From a checkpoint of a small transformer trained on Wikipedia: 12 layers, 6 heads of 32.
Each number is 200 + 20 x the weight over the matrix's rms, rounded and kept within 0 to 999. Layers, rows and columns count from 0.

# down: layer 9 MLP down (transposed), 384x96, rms 0.133, rows 96-131, columns 0-95
# up: layer 9 MLP up, 384x96, rms 0.139, rows 97-132, columns 0-95
down96,195,188,194,204,151,208,202,239,182,228,199,187,204,195,167,211,186,196,173,170,189,176,238,194,249,191,161,221,206,227,179,203,191,239,196,255,181,188,187,241,182,194,169,208,188,202,205,217,210,182,213,173,189,216,161,189,200,199,215,224,192,220,194,230,202,233,183,194,213,226,210,206,209,190,199,200,169,219,183,193,196,205,194,165,209,193,218,194,188,223,227,182,189,189,221,205
up97,237,197,214,207,203,198,195,207,167,174,223,205,208,179,210,205,191,195,212,167,177,227,183,192,182,167,203,173,217,206,220,184,181,186,193,202,219,205,240,202,200,206,252,186,210,205,192,222,194,219,174,180,210,167,214,199,209,198,166,178,199,206,234,195,220,218,239,172,211,184,190,173,203,194,205,173,201,244,180,231,162,170,207,217,177,207,214,214,211,223,192,163,191,190,221,204
down97,177,208,212,220,201,198,196,182,195,210,193,220,187,208,211,224,199,216,208,185,198,200,190,218,211,204,199,208,182,193,216,137,185,224,196,214,245,197,231,225,185,218,222,215,213,199,187,163,188,229,217,187,231,188,173,207,214,201,177,179,198,201,185,198,125,173,207,191,150,197,203,188,177,200,193,173,217,212,218,204,221,165,212,201,182,224,206,210,211,183,215,190,173,204,186,246
up98,195,227,170,220,194,189,216,159,208,204,188,189,235,188,226,202,241,222,187,177,214,198,220,207,188,175,228,184,184,215,215,227,214,199,197,185,191,171,217,212,263,210,200,168,178,194,219,208,188,206,165,189,217,194,194,152,174,226,209,183,157,190,229,206,199,246,218,175,232,173,215,194,189,223,211,162,218,175,196,249,171,195,216,218,177,219,176,213,213,203,194,190,201,159,167,192
down98,199,219,216,180,188,200,203,208,220,176,190,212,169,211,203,189,150,204,202,245,215,230,210,164,198,152,191,207,211,210,200,204,237,195,206,243,187,175,237,214,195,196,204,225,211,178,194,186,249,210,186,168,216,137,137,149,235,234,196,222,227,205,209,227,214,171,183,187,216,179,182,173,220,189,212,187,184,182,220,229,163,228,165,212,218,157,219,182,204,193,213,212,226,182,164,235
up99,203,207,210,208,219,209,174,196,156,195,187,190,200,254,210,174,182,193,197,157,195,178,243,227,213,194,181,210,183,223,205,189,196,188,187,218,184,210,206,182,215,181,228,206,210,193,192,185,222,208,175,160,236,238,199,170,200,185,196,222,192,181,207,174,200,179,209,205,229,204,193,183,194,180,177,178,217,229,214,247,176,238,179,212,194,187,183,200,159,218,208,190,220,178,209,201
down99,203,203,263,199,205,203,186,187,167,208,217,240,185,190,230,215,185,216,199,160,212,195,189,207,195,207,184,207,196,201,171,197,198,211,203,220,226,197,162,186,187,186,228,200,175,213,229,145,223,191,198,180,203,199,196,242,169,239,189,184,187,180,184,208,168,180,229,229,202,186,223,190,214,208,202,186,216,198,221,185,229,219,189,182,189,208,192,204,187,167,206,214,219,205,166,208
up100,225,177,161,188,216,215,178,226,212,171,167,195,193,195,209,197,183,233,199,205,226,185,204,224,203,235,205,171,210,218,217,204,223,207,180,223,237,175,204,196,181,167,193,183,214,232,211,190,243,219,208,173,178,209,214,180,190,174,186,217,189,210,212,209,191,217,210,202,228,187,175,212,153,193,221,154,158,212,240,179,182,201,174,216,211,187,180,190,186,215,206,222,222,222,182,156
down100,192,177,191,186,214,169,211,214,211,211,246,200,168,182,173,196,229,221,227,198,163,212,210,223,174,169,198,221,199,220,207,188,205,190,198,189,190,219,198,215,180,161,218,194,210,199,230,196,194,214,191,189,185,209,194,223,227,167,202,177,208,237,225,195,177,189,207,215,160,186,168,246,151,234,210,225,209,156,190,224,199,197,182,159,180,198,224,227,219,214,201,193,175,222,227,221
up101,200,208,184,191,202,195,195,198,175,176,200,153,184,196,190,222,183,202,223,194,198,215,176,203,196,202,186,162,149,206,232,216,181,189,187,218,203,186,242,211,203,181,152,183,197,204,239,193,176,215,194,221,252,225,204,174,211,161,224,212,212,197,213,199,206,203,179,190,206,225,216,200,210,183,189,178,198,175,220,197,229,224,192,233,206,193,169,178,213,240,202,193,234,203,152,183
down101,217,179,203,208,204,187,203,203,206,224,209,170,222,188,204,184,175,174,222,176,173,201,216,223,214,201,228,208,238,177,210,207,249,168,210,196,207,219,189,188,184,215,200,173,204,187,207,219,197,224,170,175,194,218,199,189,198,207,201,196,175,263,186,200,208,191,185,212,214,176,186,165,214,208,204,211,212,188,200,215,166,187,180,166,176,224,183,243,211,114,208,234,205,208,217,168
up102,209,228,198,187,204,196,172,190,191,188,214,186,183,237,199,200,189,205,223,180,202,188,214,197,196,211,237,164,151,199,206,216,186,217,199,214,190,211,224,213,207,189,200,200,222,188,214,195,196,208,194,202,214,219,191,204,222,148,163,191,207,214,180,170,231,210,219,193,197,209,169,180,180,215,205,220,183,214,195,225,195,208,210,196,177,188,232,203,196,191,182,206,197,196,194,214
down102,233,193,229,207,216,220,215,208,218,208,186,230,201,197,217,193,199,189,199,206,197,216,210,207,206,176,171,224,246,170,190,177,218,206,167,209,211,186,187,225,210,213,214,193,157,198,185,183,224,214,189,208,186,207,210,200,183,217,197,174,175,181,189,200,211,195,195,205,207,181,202,231,196,188,195,177,187,207,209,184,218,195,186,209,197,207,176,187,202,216,203,213,199,199,193,179
up103,185,204,196,205,201,202,180,194,213,201,205,173,212,197,202,179,227,216,202,194,197,196,198,181,226,196,176,195,152,203,174,194,205,165,180,202,182,209,227,197,195,225,212,207,202,201,184,187,191,197,210,197,213,200,188,197,183,175,201,202,197,222,216,230,260,208,219,203,178,193,202,215,195,208,181,192,207,229,225,230,186,225,220,167,178,229,205,198,207,250,155,214,202,182,190,190
down103,210,170,190,181,222,207,214,219,221,191,186,224,205,207,204,214,218,225,182,198,190,185,199,225,212,218,202,201,200,181,168,196,214,187,204,213,197,205,182,219,188,218,210,200,233,225,204,218,209,173,220,171,189,216,189,196,197,208,227,170,213,211,182,191,159,198,197,188,203,179,174,229,200,174,176,230,196,182,201,186,214,165,201,180,195,207,188,197,214,210,151,200,204,226,203,222
up104,160,211,202,208,232,187,187,213,212,195,221,207,190,239,188,190,238,210,207,188,210,178,169,194,176,178,199,193,209,216,206,199,208,158,206,206,202,214,211,170,239,220,210,187,221,196,199,180,185,188,189,203,240,210,182,211,210,189,199,229,190,214,182,201,206,203,210,199,181,237,202,198,218,201,198,241,232,207,193,217,189,202,188,187,184,190,176,204,179,251,169,190,181,180,212,190
down104,183,202,186,214,175,246,215,190,228,171,216,244,177,171,211,179,218,208,174,200,193,209,195,200,205,197,209,231,184,158,230,178,188,216,202,197,202,174,216,214,214,216,205,205,188,202,207,212,209,186,200,192,201,181,176,219,190,190,223,250,195,201,205,217,162,190,209,194,196,214,211,197,225,179,171,178,188,173,204,182,218,190,234,239,178,207,203,205,182,241,195,197,203,180,174,222
up105,184,169,145,209,165,210,215,219,217,162,211,203,180,214,141,175,159,197,216,212,197,189,202,213,240,180,226,189,207,219,220,231,184,199,228,209,197,176,222,174,209,206,215,189,190,194,179,214,219,226,190,228,218,223,173,191,207,219,210,190,208,175,195,194,220,220,174,179,206,172,240,210,188,180,178,163,212,197,231,169,189,174,221,224,205,195,216,208,197,217,198,139,171,217,195,184
down105,189,223,207,225,217,201,218,220,198,187,190,186,203,198,212,185,192,230,202,184,180,193,226,222,200,166,190,208,228,195,234,194,168,215,151,201,168,191,227,207,212,234,202,239,205,211,170,238,184,221,163,191,201,163,192,186,201,233,196,180,176,204,220,169,207,236,202,243,202,259,190,190,175,162,198,215,197,189,189,179,214,203,236,197,212,181,188,183,168,197,189,223,201,202,191,157
up106,194,190,214,198,215,186,188,178,210,166,188,181,215,204,220,195,197,192,253,220,210,199,192,188,201,191,188,213,173,199,225,209,203,211,198,172,198,220,197,225,198,202,207,197,221,201,215,193,197,212,166,189,191,202,214,208,181,170,195,195,221,196,203,205,211,245,226,182,181,220,227,182,205,205,203,230,223,179,200,223,187,217,181,206,247,197,187,188,200,203,185,177,197,180,202,190
down106,211,180,187,214,197,195,201,220,199,215,199,211,188,195,202,233,219,195,207,196,202,175,203,218,215,198,208,209,209,183,180,185,233,202,207,180,202,227,192,209,205,236,206,180,164,178,186,216,195,203,232,190,201,213,203,209,189,180,183,183,187,178,185,198,208,201,176,204,218,208,191,216,196,202,200,191,197,197,213,201,190,183,197,196,244,202,212,201,198,131,189,215,198,202,205,227
up107,207,205,214,222,192,194,189,198,208,156,208,196,215,188,178,208,225,201,220,190,220,225,191,229,221,162,198,233,191,216,176,196,227,176,198,194,228,214,193,215,173,196,208,176,217,192,206,223,205,204,197,191,199,200,200,246,167,198,210,191,179,204,204,179,233,189,172,174,236,193,203,185,184,228,201,217,224,192,218,184,208,195,222,221,198,197,176,217,160,235,152,193,214,197,172,182
down107,216,194,208,194,213,193,200,232,163,209,195,214,199,179,223,186,182,204,197,188,205,188,198,201,182,218,216,221,189,202,193,180,183,216,193,231,165,213,208,210,228,178,191,199,214,181,204,189,189,178,191,190,200,178,159,210,227,198,200,207,229,198,252,228,173,194,222,238,191,179,190,170,199,237,200,207,208,206,178,212,200,201,239,208,177,198,224,181,186,150,164,194,188,214,227,224
up108,190,183,192,194,190,202,199,188,169,151,198,176,205,224,203,203,193,201,199,206,194,221,179,195,182,223,215,180,171,219,189,170,228,219,194,219,217,240,216,205,186,211,166,196,220,203,219,198,223,191,191,190,210,203,194,202,221,233,200,190,214,197,201,199,247,180,160,182,191,201,239,202,200,181,189,165,222,190,212,197,203,168,225,215,205,191,163,182,192,200,177,185,178,206,175,197
down108,209,228,241,186,212,202,212,205,174,181,201,178,190,184,227,206,204,204,193,192,189,184,217,228,226,179,174,203,213,177,185,211,206,178,184,252,200,229,198,210,197,197,207,192,175,195,206,210,207,207,169,222,203,179,199,163,215,212,206,197,164,215,222,202,166,186,202,213,219,201,220,205,230,194,193,206,188,175,200,194,212,190,210,197,212,192,160,215,214,191,220,181,189,169,216,181
up109,211,196,183,204,198,211,207,173,187,190,202,203,225,195,194,176,203,193,196,218,204,181,206,212,196,199,236,187,231,220,248,207,188,233,205,213,226,169,222,181,187,201,197,223,173,208,236,216,217,199,185,172,211,219,188,203,238,178,224,233,184,223,201,211,188,202,212,184,185,210,198,212,238,227,162,187,231,191,200,205,222,165,168,191,198,182,163,218,180,214,169,219,215,234,193,172
down109,187,223,195,196,228,196,209,194,221,168,216,200,215,169,183,192,213,205,194,185,182,185,205,186,216,215,163,212,183,215,199,206,187,168,200,192,209,183,198,232,244,215,194,198,227,207,180,171,192,228,209,194,217,192,196,181,206,195,207,165,197,235,219,212,241,180,219,220,180,218,212,210,200,174,216,236,181,209,220,176,181,205,183,215,200,198,187,175,220,181,187,202,192,152,235,172
up110,206,207,188,200,193,240,205,218,189,189,208,231,183,206,197,165,200,253,222,174,219,233,199,215,187,215,190,190,152,183,193,187,208,216,206,185,201,190,211,186,188,198,225,180,206,199,198,170,209,231,191,212,223,225,193,179,236,208,184,206,159,155,210,225,189,229,172,196,172,199,212,202,207,242,188,191,195,182,210,213,182,188,194,231,195,211,180,166,168,203,186,211,190,199,164,203
down110,245,163,231,199,197,211,187,208,210,233,210,158,224,184,188,211,200,189,177,195,227,184,197,227,222,202,225,211,219,195,209,172,181,224,159,208,205,208,196,195,213,197,212,181,176,188,202,207,175,176,202,202,192,171,190,227,170,256,174,224,165,199,195,173,230,212,227,178,201,196,177,244,189,194,189,241,220,211,218,172,187,192,203,177,192,195,221,226,207,231,188,185,191,201,202,212
up111,181,175,165,221,170,214,187,203,198,194,205,200,229,222,170,167,202,180,177,186,214,195,232,179,208,197,191,211,181,201,239,193,206,208,190,178,254,197,234,229,202,197,220,176,174,195,188,184,250,236,197,205,221,244,212,192,189,204,217,175,192,180,212,222,207,189,206,182,195,171,203,221,199,208,213,184,207,212,195,212,190,234,194,217,172,214,174,204,200,220,201,221,173,205,151,153
down111,192,209,204,204,201,176,224,213,179,188,195,233,198,195,200,168,198,186,223,196,199,193,213,190,211,233,163,230,197,182,169,133,254,207,247,231,202,175,184,181,204,203,197,215,198,219,218,203,173,231,194,193,194,233,187,177,201,174,227,180,211,203,223,161,192,212,190,225,202,205,173,170,200,224,188,205,216,206,229,185,207,191,200,195,194,237,205,193,192,166,202,227,186,195,164,195
up112,214,178,188,200,154,229,218,210,171,203,220,175,232,208,246,171,202,226,178,215,216,173,190,193,203,195,218,176,200,183,211,177,185,207,191,211,236,169,205,186,219,207,210,182,175,203,218,217,196,201,217,205,215,226,203,185,206,212,181,233,211,185,235,220,230,225,196,160,169,193,206,227,217,182,166,189,205,187,209,190,207,193,172,192,193,190,205,196,211,194,163,182,174,208,166,198
down112,186,185,189,198,164,202,199,202,197,203,211,249,192,193,187,196,213,221,216,191,187,201,177,188,265,206,197,179,206,217,167,171,208,170,198,203,207,227,203,187,202,190,218,205,198,213,232,198,177,201,167,176,206,194,177,204,169,191,243,184,212,232,206,225,205,206,168,187,230,221,205,166,206,207,211,189,168,202,227,182,185,187,206,184,204,197,210,193,211,240,217,246,204,183,209,140
up113,246,216,197,226,197,179,200,187,191,143,194,209,225,188,229,211,194,182,189,179,173,194,192,219,200,192,199,191,161,184,211,191,197,201,206,222,181,255,200,173,181,189,212,203,200,205,237,209,227,166,190,179,209,195,193,206,179,200,203,224,207,191,215,184,211,202,187,168,223,200,211,175,202,181,179,169,234,199,228,196,202,190,184,234,185,168,182,255,185,215,162,186,230,212,194,189
down113,204,196,211,194,196,213,183,199,199,222,180,243,196,195,230,245,188,183,193,213,208,211,197,187,203,207,207,224,171,204,169,166,199,213,216,227,181,191,217,197,197,182,193,172,205,175,205,174,186,210,218,178,179,215,162,231,215,220,203,180,214,205,224,160,212,167,202,193,237,196,190,214,218,218,195,241,238,210,190,199,210,195,217,194,198,197,212,143,234,149,179,184,190,182,199,205
up114,209,216,220,238,191,232,179,224,183,193,167,185,214,195,215,205,200,193,214,171,216,169,186,187,173,232,222,195,176,208,259,214,189,172,219,199,219,195,212,237,202,203,234,210,223,207,181,210,187,230,198,222,204,217,194,181,231,178,179,183,193,172,182,180,183,231,192,196,209,185,191,199,188,247,206,208,206,196,237,193,149,210,205,206,183,201,220,192,197,205,190,184,167,206,178,209
down114,224,184,182,184,248,177,262,188,218,177,208,216,200,178,219,234,216,228,186,206,198,209,206,222,213,181,179,215,221,197,170,190,205,198,207,191,178,226,205,189,213,196,177,202,189,173,194,209,204,209,199,157,205,187,197,200,183,242,205,200,191,213,203,230,238,187,191,190,208,188,206,236,208,177,218,199,207,185,174,232,211,198,198,180,190,185,171,193,183,199,175,196,211,166,211,192
up115,204,199,200,197,237,207,226,189,160,203,216,189,216,249,210,164,211,194,191,213,206,185,155,224,202,207,213,188,211,175,209,184,218,200,200,200,179,207,199,221,206,206,232,239,187,194,198,207,184,225,214,210,197,182,176,221,218,188,166,191,169,171,231,199,203,196,207,170,206,191,190,193,242,195,221,186,173,171,209,218,188,213,194,207,211,200,218,186,188,199,184,199,186,199,187,171
down115,174,202,196,194,217,221,197,182,174,204,202,178,219,212,197,156,176,181,196,193,213,212,192,211,179,199,177,250,194,197,208,209,221,170,172,192,184,206,192,213,223,209,236,204,206,220,170,190,173,197,218,202,210,193,226,232,193,203,180,187,171,191,211,206,195,209,219,208,168,225,205,176,232,195,218,200,181,219,213,176,196,177,224,221,225,181,214,200,207,224,233,193,173,183,202,212
up116,189,217,206,196,227,218,181,219,215,199,213,188,202,207,241,205,208,209,212,176,234,184,156,177,189,176,212,153,191,237,211,214,202,220,235,162,192,195,204,207,223,196,207,197,211,161,215,190,197,190,199,179,203,197,215,160,216,216,205,195,217,181,206,194,177,209,179,212,200,197,214,196,185,210,169,177,199,205,208,201,169,192,205,258,206,197,197,174,190,189,215,198,189,200,187,212
down116,183,195,239,172,193,204,185,186,207,214,192,196,192,206,238,212,202,200,207,206,185,228,194,215,197,204,202,209,223,207,174,199,172,192,186,200,227,200,179,183,215,196,226,187,193,187,195,214,217,169,176,219,201,157,177,195,204,185,219,200,203,236,228,180,219,154,178,207,199,205,190,196,195,221,195,235,185,177,216,201,239,179,212,222,198,202,196,177,211,199,201,245,197,187,217,196
up117,191,188,208,171,200,195,171,218,181,195,206,205,207,223,190,171,207,217,198,175,189,196,172,213,177,184,197,190,213,210,216,212,228,171,205,213,183,231,203,197,218,220,180,193,219,195,184,201,233,233,217,206,239,189,219,180,205,231,239,181,186,178,195,199,166,198,175,203,211,193,241,221,213,189,196,147,195,200,229,210,182,198,209,190,191,185,174,231,194,215,205,186,188,186,198,157
down117,196,206,158,216,210,190,205,205,197,201,191,179,180,174,208,188,196,167,184,204,211,240,188,203,218,199,249,170,209,191,217,187,206,209,222,171,221,174,171,205,191,178,184,195,200,186,182,197,189,175,224,220,174,210,243,198,207,202,193,196,224,211,201,191,200,187,229,219,164,206,193,199,202,205,181,215,210,207,233,226,215,185,216,223,194,174,205,172,223,227,205,206,183,216,196,222
up118,205,233,159,215,154,180,183,220,201,172,173,200,195,219,199,214,204,186,204,195,182,220,223,260,210,192,210,215,187,187,195,240,222,167,172,176,164,236,192,195,227,203,223,193,186,190,209,191,156,220,237,195,220,231,182,188,190,230,200,201,207,170,215,153,171,184,191,214,203,160,222,221,209,207,195,150,197,219,239,209,191,211,187,229,203,159,213,189,175,205,185,194,180,209,181,186
down118,205,199,192,229,193,184,192,206,180,228,180,204,149,198,173,201,234,192,193,249,227,144,176,156,206,249,173,202,181,227,226,219,199,203,223,215,174,193,159,202,168,176,211,194,228,243,198,237,195,180,182,182,157,186,196,188,211,198,226,208,201,255,219,186,202,219,221,192,214,196,218,184,182,200,181,214,173,198,235,182,231,204,172,176,241,213,183,174,219,226,215,175,203,202,174,191
up119,215,198,176,237,207,234,189,201,214,215,211,199,185,184,214,204,226,190,185,170,201,202,198,242,189,194,240,212,197,214,227,187,189,185,174,212,221,247,209,193,215,196,194,192,200,176,200,216,228,193,214,189,162,226,152,168,191,192,215,202,224,171,225,160,204,213,217,226,173,214,207,166,192,196,146,198,189,190,225,190,183,205,207,227,183,196,198,188,181,192,226,196,182,223,197,197
down119,248,205,193,163,164,207,201,211,215,222,211,191,177,179,220,210,215,193,193,209,193,221,188,193,179,233,169,206,196,200,220,199,205,208,201,193,176,216,225,216,217,182,183,239,188,184,229,198,209,189,206,166,196,224,212,179,224,217,239,176,180,230,172,174,217,210,236,168,160,187,193,167,222,175,196,150,178,184,206,189,199,226,170,191,195,196,167,222,204,282,243,182,187,218,224,164
up120,225,205,209,195,254,212,212,168,218,219,186,191,206,193,207,200,181,221,179,206,231,188,183,237,181,192,252,189,201,174,212,219,201,216,218,186,226,185,212,200,208,180,189,226,174,186,211,199,186,182,196,181,211,203,214,215,213,214,223,228,195,192,182,213,194,209,152,203,175,196,172,203,206,201,169,190,213,193,171,220,202,208,243,202,196,163,200,217,174,201,155,174,213,224,198,191
down120,180,216,200,188,200,208,212,205,209,176,208,211,197,216,182,180,214,189,213,197,185,207,238,203,177,206,171,204,169,194,192,227,201,162,204,204,199,187,198,209,204,211,216,176,228,189,196,203,205,221,234,210,205,205,229,162,205,202,182,166,204,183,132,187,191,179,226,209,208,202,226,208,196,192,203,216,199,212,211,206,187,203,191,215,198,213,204,204,204,201,221,203,183,185,205,211
up121,188,205,185,206,193,241,183,216,208,162,203,203,196,207,179,182,219,218,207,195,212,166,149,191,162,194,221,183,196,209,231,234,240,199,178,223,217,193,205,193,211,195,219,215,185,163,208,205,193,229,206,148,198,208,194,214,205,208,213,222,212,196,205,167,211,225,210,186,188,164,237,208,195,239,163,177,192,223,195,220,171,229,205,200,163,170,193,218,186,185,179,182,188,208,215,214
down121,192,209,257,196,164,222,199,202,211,201,191,253,217,206,175,214,220,146,206,240,207,193,165,218,193,187,231,172,177,190,215,180,219,242,207,184,196,155,194,196,212,222,177,210,200,217,207,172,211,187,179,185,183,188,226,252,215,171,203,175,192,190,171,216,227,207,220,200,191,192,184,182,195,180,197,210,221,199,228,204,211,232,209,164,217,206,197,202,185,191,208,178,201,186,189,237
up122,217,221,205,214,192,206,206,190,202,180,201,178,181,206,224,177,221,185,201,207,213,182,210,185,236,209,211,208,218,189,194,177,209,197,198,181,158,195,226,207,202,194,199,179,167,215,193,179,183,215,199,215,205,195,195,192,237,193,198,206,181,205,219,192,177,228,202,195,217,180,203,198,195,183,192,233,203,211,209,201,175,215,213,240,254,215,210,207,207,196,203,174,149,171,182,208
down122,211,199,189,187,209,210,179,185,233,193,204,170,181,202,173,211,161,225,181,237,179,216,206,235,218,199,200,191,181,207,183,214,220,201,218,201,212,196,192,198,159,176,179,170,187,197,208,245,215,200,223,189,205,214,228,200,212,182,209,181,221,203,195,183,214,204,193,177,202,193,220,228,222,201,200,188,194,187,194,168,229,188,195,182,180,203,190,218,185,219,200,207,226,217,186,210
up123,207,203,211,227,199,241,193,211,208,178,183,173,162,218,192,194,242,194,197,200,229,188,196,209,181,170,224,199,209,203,178,206,192,190,164,223,218,221,172,203,207,206,210,204,215,227,185,222,211,224,208,176,232,194,192,192,195,186,213,201,196,189,198,180,219,188,172,199,207,212,193,228,207,154,190,198,207,208,246,199,149,163,219,204,240,186,209,198,206,197,184,190,229,203,173,206
down123,193,217,184,193,211,193,196,219,199,227,209,201,218,241,216,200,154,210,160,245,176,223,201,193,213,205,207,197,190,208,215,220,189,223,210,184,193,217,226,211,185,191,221,192,209,186,219,195,194,181,198,225,175,187,194,186,186,168,160,227,213,200,190,195,205,189,185,214,187,215,189,209,178,198,219,182,179,200,168,224,224,217,155,191,202,199,201,192,172,214,204,191,199,208,201,200
up124,204,181,197,207,217,197,197,188,182,179,205,173,191,215,226,183,189,191,208,160,177,173,202,221,232,197,200,182,226,196,189,206,184,161,181,233,214,188,205,183,193,194,214,216,208,200,212,204,197,176,171,172,192,231,213,192,189,198,212,212,215,215,189,173,212,199,190,224,191,237,202,203,236,186,227,220,209,186,215,188,200,227,203,231,206,202,170,213,173,219,175,189,202,193,193,219
down124,180,203,205,189,205,225,199,170,183,221,171,203,194,205,168,199,238,204,185,217,214,211,211,175,188,193,181,204,165,218,224,216,205,205,234,201,188,180,198,225,200,204,186,203,194,180,198,202,228,206,191,229,174,174,205,215,203,194,198,204,204,191,206,221,195,228,196,198,200,187,202,158,182,198,180,210,190,196,196,196,220,186,231,207,219,181,192,198,240,182,174,200,200,198,180,270
up125,186,199,208,225,206,218,191,221,171,206,208,181,214,195,184,194,217,169,198,163,196,223,188,195,164,210,205,201,194,212,198,247,220,205,179,197,211,229,208,201,195,207,211,165,192,218,205,187,192,208,215,200,189,203,179,207,218,201,206,191,239,193,193,230,202,181,227,179,211,168,220,185,199,178,205,221,199,197,201,251,158,228,207,189,203,210,177,233,184,213,196,198,212,202,202,164
down125,210,219,170,164,200,184,198,201,211,207,188,228,178,219,236,205,217,179,187,198,211,179,206,190,237,204,222,209,200,187,172,195,190,197,222,193,203,186,184,192,174,173,217,198,209,148,178,217,194,177,223,248,192,203,226,189,188,197,192,196,178,217,203,194,239,198,195,199,197,206,199,224,202,227,220,184,206,202,204,198,205,205,182,221,162,211,216,190,209,244,182,191,203,175,208,223
up126,203,191,199,196,203,202,206,208,216,212,194,199,223,221,219,208,141,178,201,199,205,188,172,203,231,193,219,204,215,177,226,180,210,216,190,190,163,190,230,173,188,197,222,207,227,210,205,171,213,198,209,215,181,188,214,212,161,222,166,211,203,204,202,188,219,227,212,187,208,194,190,170,197,186,215,211,185,204,183,236,171,208,196,204,207,197,217,196,220,199,181,181,192,169,215,197
down126,208,218,199,200,215,224,212,216,180,163,209,220,199,201,193,212,244,213,206,190,198,204,174,210,180,194,189,202,191,206,186,225,218,192,202,222,216,162,182,199,212,207,207,216,193,186,181,209,195,201,179,203,207,230,174,184,213,167,199,174,194,196,171,230,186,184,209,197,206,192,193,212,205,202,203,202,216,196,218,184,203,191,216,194,202,199,197,189,202,150,225,183,199,221,181,239
up127,204,173,175,204,202,183,202,198,199,187,201,206,184,220,181,203,212,189,238,216,227,182,214,241,203,198,232,232,196,202,185,184,214,214,202,184,168,198,216,205,193,165,184,172,212,175,175,186,220,193,221,170,197,264,204,169,233,212,211,225,204,194,196,161,233,240,187,196,190,180,211,222,188,196,177,198,197,193,214,219,200,209,201,204,237,181,172,180,196,210,204,198,169,218,218,198
down127,233,218,192,169,193,211,175,179,188,188,218,212,184,175,159,189,202,229,213,188,190,179,224,188,186,223,186,199,200,184,198,220,217,170,182,167,184,180,228,181,169,217,209,220,163,196,219,195,189,194,162,203,210,200,224,226,194,221,227,209,201,193,228,176,187,193,208,217,186,156,189,191,211,223,203,192,227,199,205,201,214,177,189,215,203,215,187,229,219,208,208,206,230,208,221,219
up128,175,217,152,237,211,222,195,208,209,176,218,188,199,227,209,212,206,191,190,188,197,203,175,228,210,223,156,213,190,178,195,222,181,242,184,191,183,214,226,182,228,174,194,200,197,174,187,229,204,214,183,189,226,218,171,205,179,151,203,216,228,186,225,177,204,235,201,221,157,219,205,219,175,197,188,204,209,193,197,203,188,202,177,197,211,245,177,216,217,195,231,203,187,204,217,183
down128,222,219,184,212,184,173,194,196,228,231,207,220,218,211,224,200,206,215,203,181,213,189,198,217,183,235,210,185,235,199,216,199,210,229,196,192,186,187,207,176,189,224,203,203,180,176,191,240,210,180,188,178,214,143,217,219,188,259,217,228,242,209,185,184,161,186,174,204,227,213,154,188,237,198,211,184,178,201,153,212,185,189,222,181,187,188,197,188,211,231,184,142,169,219,204,198
up129,224,212,201,153,200,218,213,179,204,188,177,222,190,198,174,204,217,225,214,157,226,148,199,244,224,200,215,203,193,191,227,222,241,179,247,215,215,215,203,172,222,198,234,185,218,177,197,189,230,214,209,202,205,207,147,214,191,180,196,173,187,217,231,194,215,201,181,175,220,189,204,212,185,208,184,202,207,216,177,207,202,159,157,187,239,163,220,238,155,213,183,179,191,191,224,206
down129,184,145,179,215,203,218,205,223,233,212,214,198,240,194,205,192,186,195,164,177,180,260,215,222,223,225,185,164,228,185,216,204,195,203,223,180,214,164,181,209,216,221,183,188,182,231,185,210,227,199,182,227,228,209,201,177,206,211,162,234,197,201,210,185,219,221,206,189,173,198,153,216,185,223,185,228,211,201,184,220,228,178,186,154,194,197,217,208,189,178,195,187,175,192,171,196
up130,233,203,153,216,207,218,205,203,191,220,186,196,211,165,167,198,214,207,203,186,219,207,192,212,193,214,191,204,213,198,215,181,225,202,199,226,174,179,228,193,207,203,198,165,209,184,235,222,209,172,188,240,205,228,158,174,172,207,172,212,187,230,210,165,214,195,234,172,215,211,229,212,199,203,173,166,212,225,212,176,197,162,180,207,159,186,188,230,183,222,221,211,204,190,182,172
down130,190,240,215,183,206,193,182,206,185,239,235,160,205,196,195,215,169,213,198,228,180,191,193,180,187,183,253,171,227,191,178,206,210,213,195,188,211,212,186,187,216,213,172,204,179,184,171,160,193,203,225,203,162,177,200,167,195,211,233,225,184,215,221,201,216,208,243,212,188,172,206,178,198,220,198,211,183,206,198,225,218,185,203,253,209,199,215,175,185,207,202,205,187,186,229,172
up131,227,186,177,171,219,242,137,178,193,178,203,174,206,205,209,217,239,199,188,192,186,169,198,242,203,223,218,201,181,207,205,193,204,176,183,230,181,237,219,147,213,187,273,200,218,208,184,207,209,190,209,196,205,234,215,215,193,203,168,199,230,168,199,184,196,217,186,170,252,203,216,176,197,177,176,172,199,231,202,216,182,193,188,188,195,215,206,210,200,228,194,183,206,200,197,191
down131,174,196,203,203,201,191,170,225,247,197,199,240,216,211,218,220,195,152,184,227,197,209,170,186,215,177,204,227,192,216,164,216,212,204,229,231,188,182,171,211,194,209,208,204,192,162,193,187,209,190,215,178,157,235,188,168,211,220,210,173,207,173,210,207,224,201,202,234,182,210,205,200,178,225,242,194,177,203,250,204,206,173,204,220,170,186,188,190,194,217,243,177,174,154,214,189
up132,187,193,206,196,204,245,199,211,188,182,204,200,195,197,246,194,220,209,188,170,200,201,216,188,169,188,152,198,195,188,196,202,200,176,215,192,183,225,195,219,228,203,239,188,206,193,185,230,215,250,192,194,215,226,211,164,213,197,185,171,225,178,203,176,203,195,218,173,219,208,203,229,223,193,226,224,211,197,194,187,183,183,179,174,182,197,210,193,192,208,202,222,179,188,193,183